{"intermediate_size": 768, "vocab_size": 4096, "norm": "rmsnorm", "rope_fraction": 1.0, "attn_scale": 0.181, "bias": "none", "init": "uniform", "beta1": 0.95, "weight_decay": 0.032, "decay_shape": "linear"}
Each number is 128 + 24 x the weight over its row's rms, rounded and kept within 0 to 255. Layers, rows and columns count from 0. Numbers have three digits each. The size before them is the row's rms in percent of the matrix's.

# o: layer 10 attention output (transposed), 192x192, rms 0.193, rows 123-127, columns 128-191
# v: layer 10 attention value, 192x192, rms 0.191, rows 124-127, columns 128-191
# q: layer 10 attention query, 192x192, rms 0.184, rows 128-169, columns 128-191
# k: layer 10 attention key, 192x192, rms 0.181, rows 128-169, columns 128-191
o123 093:117116111155109122134122128142123149125128134121146093170113187083159125122107138123127128119098133153127130153146070074064086115132090148117071121120128131126096145132133135087155203137122140
v124 106:098084109095101123148121144108102149124099133121146077130094104119171128158177104134143118127155146144118159142105126103143112124112101161123104105128163092060173105108117122145146150110112142
o124 102:114068127082071128133125109155122129133124161117158111163095093165123156174122125111106079144134174136122125188131124128132140119106093134137117102115151160097099096080148100107134106067114125
v125 093:149123138148150166130118111101085130121171074137115108117169113122098099114089126077133144154141162133139105094121120149131127134126095106096102094160115115097133118091150142145117127122109111
o125 110:169128125139149101097122080121101154153183156089115107132129117122159109112125128131122143093085137143146104129109159076122103150140134146148112156137142127130152117104131155117147101154122122
v126 097:150123147167087129147120141143124090087160136091127154115128127121099131133101103088118150130126112146108082094135144131127102157108084143140126091144083113111132105121112150168163135141157086
o126 105:153109135184130133124134161145172125129150136121111168109120145164140121118115117132124139148150102138155113139153161127134099155115145136116110123133122154146180110128117128106164109090194085
v127 088:112107127140091110097178131099127110117121130160130098111111093170128122086137132107109122138132113112110103138126126154141183118060155118106128105154118152128118117126143090122159179117134126
o127 097:116096115148097144138148132142099127156108096115179121126155090149166159122081130134104123126132152141095141127151129113143126140163066151143125125099172149074136113143158140147127090112131168
q128 062:099102102166153151096113134130107122169137152184124124146164101105154107074138133173138131142101127086146115087100141157150137175123083144163114092111099118122119144093112125125106125135141103
k128 065:119141149076143095192145124120131096120119143160073098154116154124159130143101108107103128132132135155147151144175147126084140138082113097111133165158136127146142133113130127121120158101132144
q129 061:142119130137095131124151189115145104078116100125128102108115112112115145146131153056136117112132119106119149119112115170148134110109145142121156117097142113132141072144146169165157092149126110
k129 065:133122123103137086129107110123094106161111106132123142164156143128137106121143150163106175140144133138087133143149124138114139105138110147131148097135135113117122144123139106139123142133146095
q130 068:105112155146153148151144103153176171167128136162115118108129135172100110128095148186125173137115119138137137099113127101135129152130156149134120159151120123138104128111099140111121125139109122
k130 069:171122149160138162136107111115137088062155164173117124127148143114137118143129104154097124169131109144121137108151120154102125147136124138128105135110142121168132110149118137107137112107143114
q131 068:143118103107130098103128081137110103134175083135161120131109102104112138148118158115130116119123138071141170130105115141146139127121098108132139138087095150115136118176136110130108151099122116
k131 073:088144133118140120201093164136139140155134163131132110164137152166107135111141127124149135127127109187089119110153163070144151127141123114132092112178145177120142170136134139180149117097105117
q132 073:093102126122111128175168133154142142126105155109113141091101130117126085132123095117154127130098145115130119116180098138139094099139117145102088171152154126147143156145128126109129135096115121
k132 066:156109169118131147152142135142137134136197113123123161116149128114094155147124181145094172120158101135143151166159114114099137132137158127150118099147111122112103103118100083151135133176134123
q133 072:133147103114116126132120110123138146184129125108142140140131122122132121105113157178117155120141126155140125090106136150111138104098149124146120144132140146134135127103107140092108154114144141
k133 070:119120154156135105119145121077107106107125183170117105126167137156098143114134103114143108117093144147115173168086148122116146153084087071140138128158186097107131092146161120102105127125158144
q134 084:128152102129112155135110107123133121111063107123103171130087146137102159108105163135128120148136173138137164159136125121127104108136114095150105172106088098089126105126124136142132096130122096
k134 065:109111147101124115137183153149170117145159107115104113117171081134092080122127154127126113132126087096131112081141131116161161115143154132129129142153177110174116127111111092113102122124088124
q135 086:106134115129083109100121122130138089129177102129126103125129151112135126129160086156118085140156186144109132152117085120128125143122126134094138127130146139089126116148124115139150134104121143
k135 070:121107110130176142086124165122161135107132162179123112113116113126167136122126195149168147108128106094162141155088120139134143131142120134078125089149096126128170118156079112145145059132132137
q136 082:180159119120171139107116127119141117133132145115156170116150132129134161121152108135106125124118111150104134111127151179090149142112163135162121122119113131124122173093133158129074146151122127
k136 082:111120138130078114144098077089139118187135133113173118152125157157118120159136127121134138160147118173125127114139122102131117127120149131115138140140186136124096131146163105096111142141129166
q137 087:126154107122107152136157077143136157134114116109086101138114115088109158154170121128115127135132127102139125124151144117068089146151107166123114115154136138135095174148154143125141144141097140
k137 073:136113138162123098122146145091116117120167127140141136110117149175152104105145133139189141123137147114129160150134145101147107143145166128138103145164125119104135119143119129140127127147157123
q138 085:103125134076090107101120135104115124162089129141095121179148105101137127113098110077107139115162153098137145146157110108163133128132114135147164128162099099131109105127134111161161123142123147
k138 077:156141162147144105154115177163100157120131131156149077100098118172139145109143132133099119159159134090140124128104146143110138143155123131130109110152140135149139126157138169097126107130118126
q139 080:102089108130064127140153121140106156156106156102122093131134141093114110133155139161122100127093149142087135160133140151159131143171133130117119140128138139159113145118127137141143100134094123
k139 080:100145131117159116115139144143123139118053113167133162154114101138121150166144115140069104148161097143155137085122134100107106101118142126176112149136097157105101093095096139108121119108121132
q140 078:152134118092151148112132122142143176120133103076122157087137103124101128123113187119094155117111139145149141148165107146092141146129124150110119216102132128129150079099151159127162117152109189
k140 088:140117161119149147100089139105135094146108131156132138132134158125145151141102153145133125137121097131108131139102130154105109143162132158120160103129059097103122150164116127118136116156125107
q141 114:156115125124152115122143142149120142110140111124163134121167118112103146145125130134118130132103149148140190112150164147134147117155134130155184159163111166147135118139142128096125124108163188
k141 080:138094140151099177119194138102122148105102109118116111124099091093119142148147150100085154136153139146167101119125152127143142141116100104153156115163152156113097141159102142125139142107123133
q142 095:093119120181133155101156146124152120142139115148143166132162122071116137109111146112146127153131141087153071111130106147147117142082106190120135117136170153124137142139068091141140135121110113
k142 116:120131169185143134089112116108126148078111118140124135131102168106147102153122100133095138165109122129154137115154135152117140176124117147114123129157097112137131135132087081126157152168127130
q143 111:134131101107128093134125169127130137139164173103139096107137090109127142099113109155165134073127103133124094134116138136171102125132127117151133161179157093115148076164089173105109140135102188
k143 113:127140097118123099116143152135111124145144136150125075164103103105143156088095111161170120093167143143128132114122145132135083119168124108147116153206150121094132095149128157142151143126126169
q144 118:156124100095093148146147085142158123121163159166175120116185106090127106142121159140123162153126122109151094132112106104151171158105164112099152144110145149116139128150100128146095091113120105
k144 108:118122108102109174134170096149120156136103176140162131091167130099118102138149165136137146161127140145141114112117137134210124107100154155100177139126153166094111122162137127146138126112143148
q145 114:115115117135122143142095125123175161087136133119133121132114152099116121113107118164097129073097139147139172146134145161141112138136098110134114154120131125127129101174122107140107089131122169
k145 109:109097130117119137138123129113190135103129119101108097138123120103131106130101103136107142098124127190155142122112139138142143131141112145124102126120113147113078133175116119150114134135132148
q146 120:119139090161098072110121101167103103143165126191149136121153155146138120141137139112152113097127138103130142149170137162146108131096122136136147087128134175111161128116124129120102098143117094
k146 124:115145085188067063100120062158089124150126129172144150117162112109175126122141136120129113102114123091123132121158132138114120130107132113163145124092113142123124147101140161108120099128088090
q147 119:171141111140134146136121165115119128144120110116121092112125095150113107099153089130145156138111172147131125102120139107098138190161150152088146102128122139131169140140136108123143110107142118
k147 126:135136095131133148127131158112133133142118117124115085122151110158132113058148092122155145109118147111147074076125123083072141165159119135113112108104128136131140148150135091120155123130152100
q148 114:164147071149143166147136163121139133115151166138120121156138175140132162121171109143125120131099095189122097134097114137138135117118101122095135107148136126129152129102107132159122123124139113
k148 121:167131077127142166162143158126130140128143128108107118155164136141138174115188097119117133151104063144106091154104122134126139132128106100112143073124138113124125101119099130171143121106131116
q149 112:137112154119098149122103121145175108116096169125106140110163142109118125111112123181086121116112157141090118103130105126148099139093111129143116109135071123127083122096196145125098096164123137
k149 121:139121148140139119140100125135184113104117176146084126096149150125122128108145145166131115110112151132105140110141125129144095157095122134142117083121076123141091125124221148130111106165122136
q150 115:123128107118128145154115172124115118160143121096131152123136161119122114120144118108101113154127117139175126134110137118158154125171115129159146114124148150116125177106103105123112083137160135
k150 124:147138122114128109133117160140082145145094132088147141158110153107125095087122124104094110124138111154152100129123123123134156136171133129165152100130147139113135178115119083115142088129139114
q151 118:116143120133125119116174112127150065087102127128105124204138126107097132145129143171175114121082069106109091145140134129107164142144173119100106128127125116117116156159065116130106104115116106
k151 129:110098082130104151134173159128151080084119128140143099173154129117120140145119121157194126145092080109127121137150133098109142104151172112094104107113141139113138151144061138141108090123107090
q152 118:128131156112134181116104113158143137110125099134128185199169131105093116168143129103129113140129109141106167132153127097121121125119159136130157121120110075089138127128137128104090114139116128
k152 126:135101149103162175099121107124157104130153116111123153159107134110089122158164109091122133147102120145084140112129137084170126113094123133125149093134121100118099121113107130113081129138121137
q153 121:101151133155085081155113125100137090091130125143102127085158148105128141102167153177134153142140150096138118116146150135107147135115118064134152097174151082135148154151110156127168158147112135
k153 135:106126146131080122137087167102123094116121119118103140073150120096129145101184113189112157120131154122146143131150135159099127129114103073169137118139126080114146143161097127156151146134111131
q154 124:119202122107139135140143163145152159179158129159134112153124132129168152141164115126130110077114163135085141138122125128084124133134140116143132118142144141109109096108117137110124119134136125
k154 132:123210136115144136150124159155138164160129138165123100168112140099170151132149106140138120098120156129077150101110120113105127138175149120147106128159131126108131111114114139118140080112126105
q155 127:114108111132085173151128095143121153137141160124130153081111122141132122114101108112094119177110122119112115140113110095129116155141134146127146143139142137104107130130078159146119147114115144
k155 135:118143098131101163160132081167107140100096169089113159087107109162122142118103115115072128128105131116106142124124101094105132191147116111110132119119149126105115148133123148128127160106077174
q156 113:129132168150130158092120146152140149107140107124120098117161117159155145116136140125119123084132140132148139126120134170120119129121067129139130115071142137108109104118113144184192128120072146
k156 118:133163194148159144092105135148120148098112108125108065121154115179180158133131148129097107123133102131141142104108106164154119113140044140143141114091139144107094097110118126180165128106069157
q157 123:127136102121143107137095116109171148156138145115107159150128143115139124145181132097103144158130138152120134105164145105142163100129107125154171114135118128135132126143112170065129161156125129
k157 127:089102124155128098157091114089147115149128176143128157150128155090144152132167157101099158160133087133127119116134134098126156137155088124136133125141115130156128115146099146075157162152147126
q158 120:107131109111136127153088155139126076098130167143124134135163165111115188118135123129115109150135161121067116149172167108128120110155106109130110126108104079094128120131094146125162143129173113
k158 131:113141136118128140099100138111121083117090135130125132147162160131105168116133081166108108134150146153048129136190160138106114115140103115146102134102078055093135161125123117104131118148151114
q159 110:126130153147127060109134113080124098089189145135111177162149117138160105180117130092108130144122141107120091125147122161122150122153141130105140131113144136150095114142125105118146130126097110
k159 124:119122157165155051124133120097114098080131121121108169157159112148127114170137151101119157168170128112121058124151121122082148116152145123128117109126123110129101136138110092110150110134120113
q160 059:109163096106070154140167150119122103136143126118145150090106106122154092132137100146157118131127122153143113136126122142132128123113109165131103159136164134114138144107092117129127108110137145
k160 068:100174056132161121132137128171114127102115168106137106135170138171109120120106106130125121158104118123153145094166169081147126111112153115155090106135155126093157095145105166174091164103131130
q161 062:143129150123127100112104130107115177140136114145104170113127130124131127137107152144136171135157149121120129153149118154170107100145189138114142109121104113158143095128069161111132148156094122
k161 060:123152160107127170113138164129168092050126084133101147103111167134149109112149145150119107115143124127108118134073089145112118113137139179097113120098138164140132115121118107129144118142113122
q162 063:152118101138158167101122126138091128188126122107134109151113117155165138110133132130125137128132113147146136114122157147094123150134129099155111124105127102120091179121138150129119125130151133
k162 063:131112135133096087146138099112110154108140192170122129082094151135103149116142115144133116170107090121147143081131161101135123155101143085145131124167157152151142156126147149122119133127141133
q163 071:086142102119098117083177126071156092113138160122187123131167127099141131118121096153141101147110117119124088119119114166131126098110110117158101125124149116120145141149110137085139132102104164
k163 071:126160162112137148161122107106111154173104158124137137091159143111134151094138125100086101139154127111095139156097136104156168093098131134081142095110128154127118075142109123139122164155125142
q164 073:130092096113114184152134119143142154082119127160115162101120120150118152119094183165160131095122122135133132095155099129149098132135089136140162144132097124120097094126095149147156128171144091
k164 065:164141182117175133118107110148100116152151099156112099187124131080117124144108140148126135128127144075106130182125163165135098115154133125148129143130122118137120143140129136132142138130089142
q165 077:132122131129109132146166124079150104174128125101166104182146158161184167126186122134105099137147113139122122119164125151141107120141098113131147111148180123145128148129169130113098139136090145
k165 067:077139102129121103085134141124139137135130133118134135108164094137078145133140153150116146118111121110091137135108115095099143142139109144119120102142137102127138127093135129156120103136141122
q166 079:133144101121122139114084121110181127135116145111144164134130095148107136086133187087150164142173112137119086140135146154118190149069129114178125114089116103084136094133184097114142131140120162
k166 072:153120142108122129134126138113101108177103102072124082084139132146134137115111099119135123155126149173124141120092121103124142144116163127125146106174192155130110150120120122155088131100102110
q167 082:159141154123082128127123112152142142094063118118087094137131127140112134157112112129125119123106149100134143130148087122128102085131102099082101152115123148147118074158124163157135100137112124
k167 074:093100108137081126121152113121161087150162124130146144105102122105161099076123153166155135134102128098151137126149141146122128110136165121086132156106101112137140161112112122125148107134117167
q168 077:118157131151124180130140101138141137186164127104113109166088132109133144117151066158129102172116115163128109137090143125109104163136137134135148126112183123144123164114136135052142159100146112
k168 061:114119134077199098115146117169122147053146121126072138124137133163091119125135208067120166097128156127107164108164128131141124137103129126143101110122092140118163090117132130155113162160104137
q169 085:096121110108177115118101116143135113121117134125115153120073101132125112130086123139142126098146130150147117132146103136150171088116120151114125169131081095104134154129111140111134106122127125
k169 078:171127101127072121131167099092145132137098141154092104131142143095139126124146122125149092170105112111132153104085113113119096129110080139130121094114185165109112125158141164113146129103103117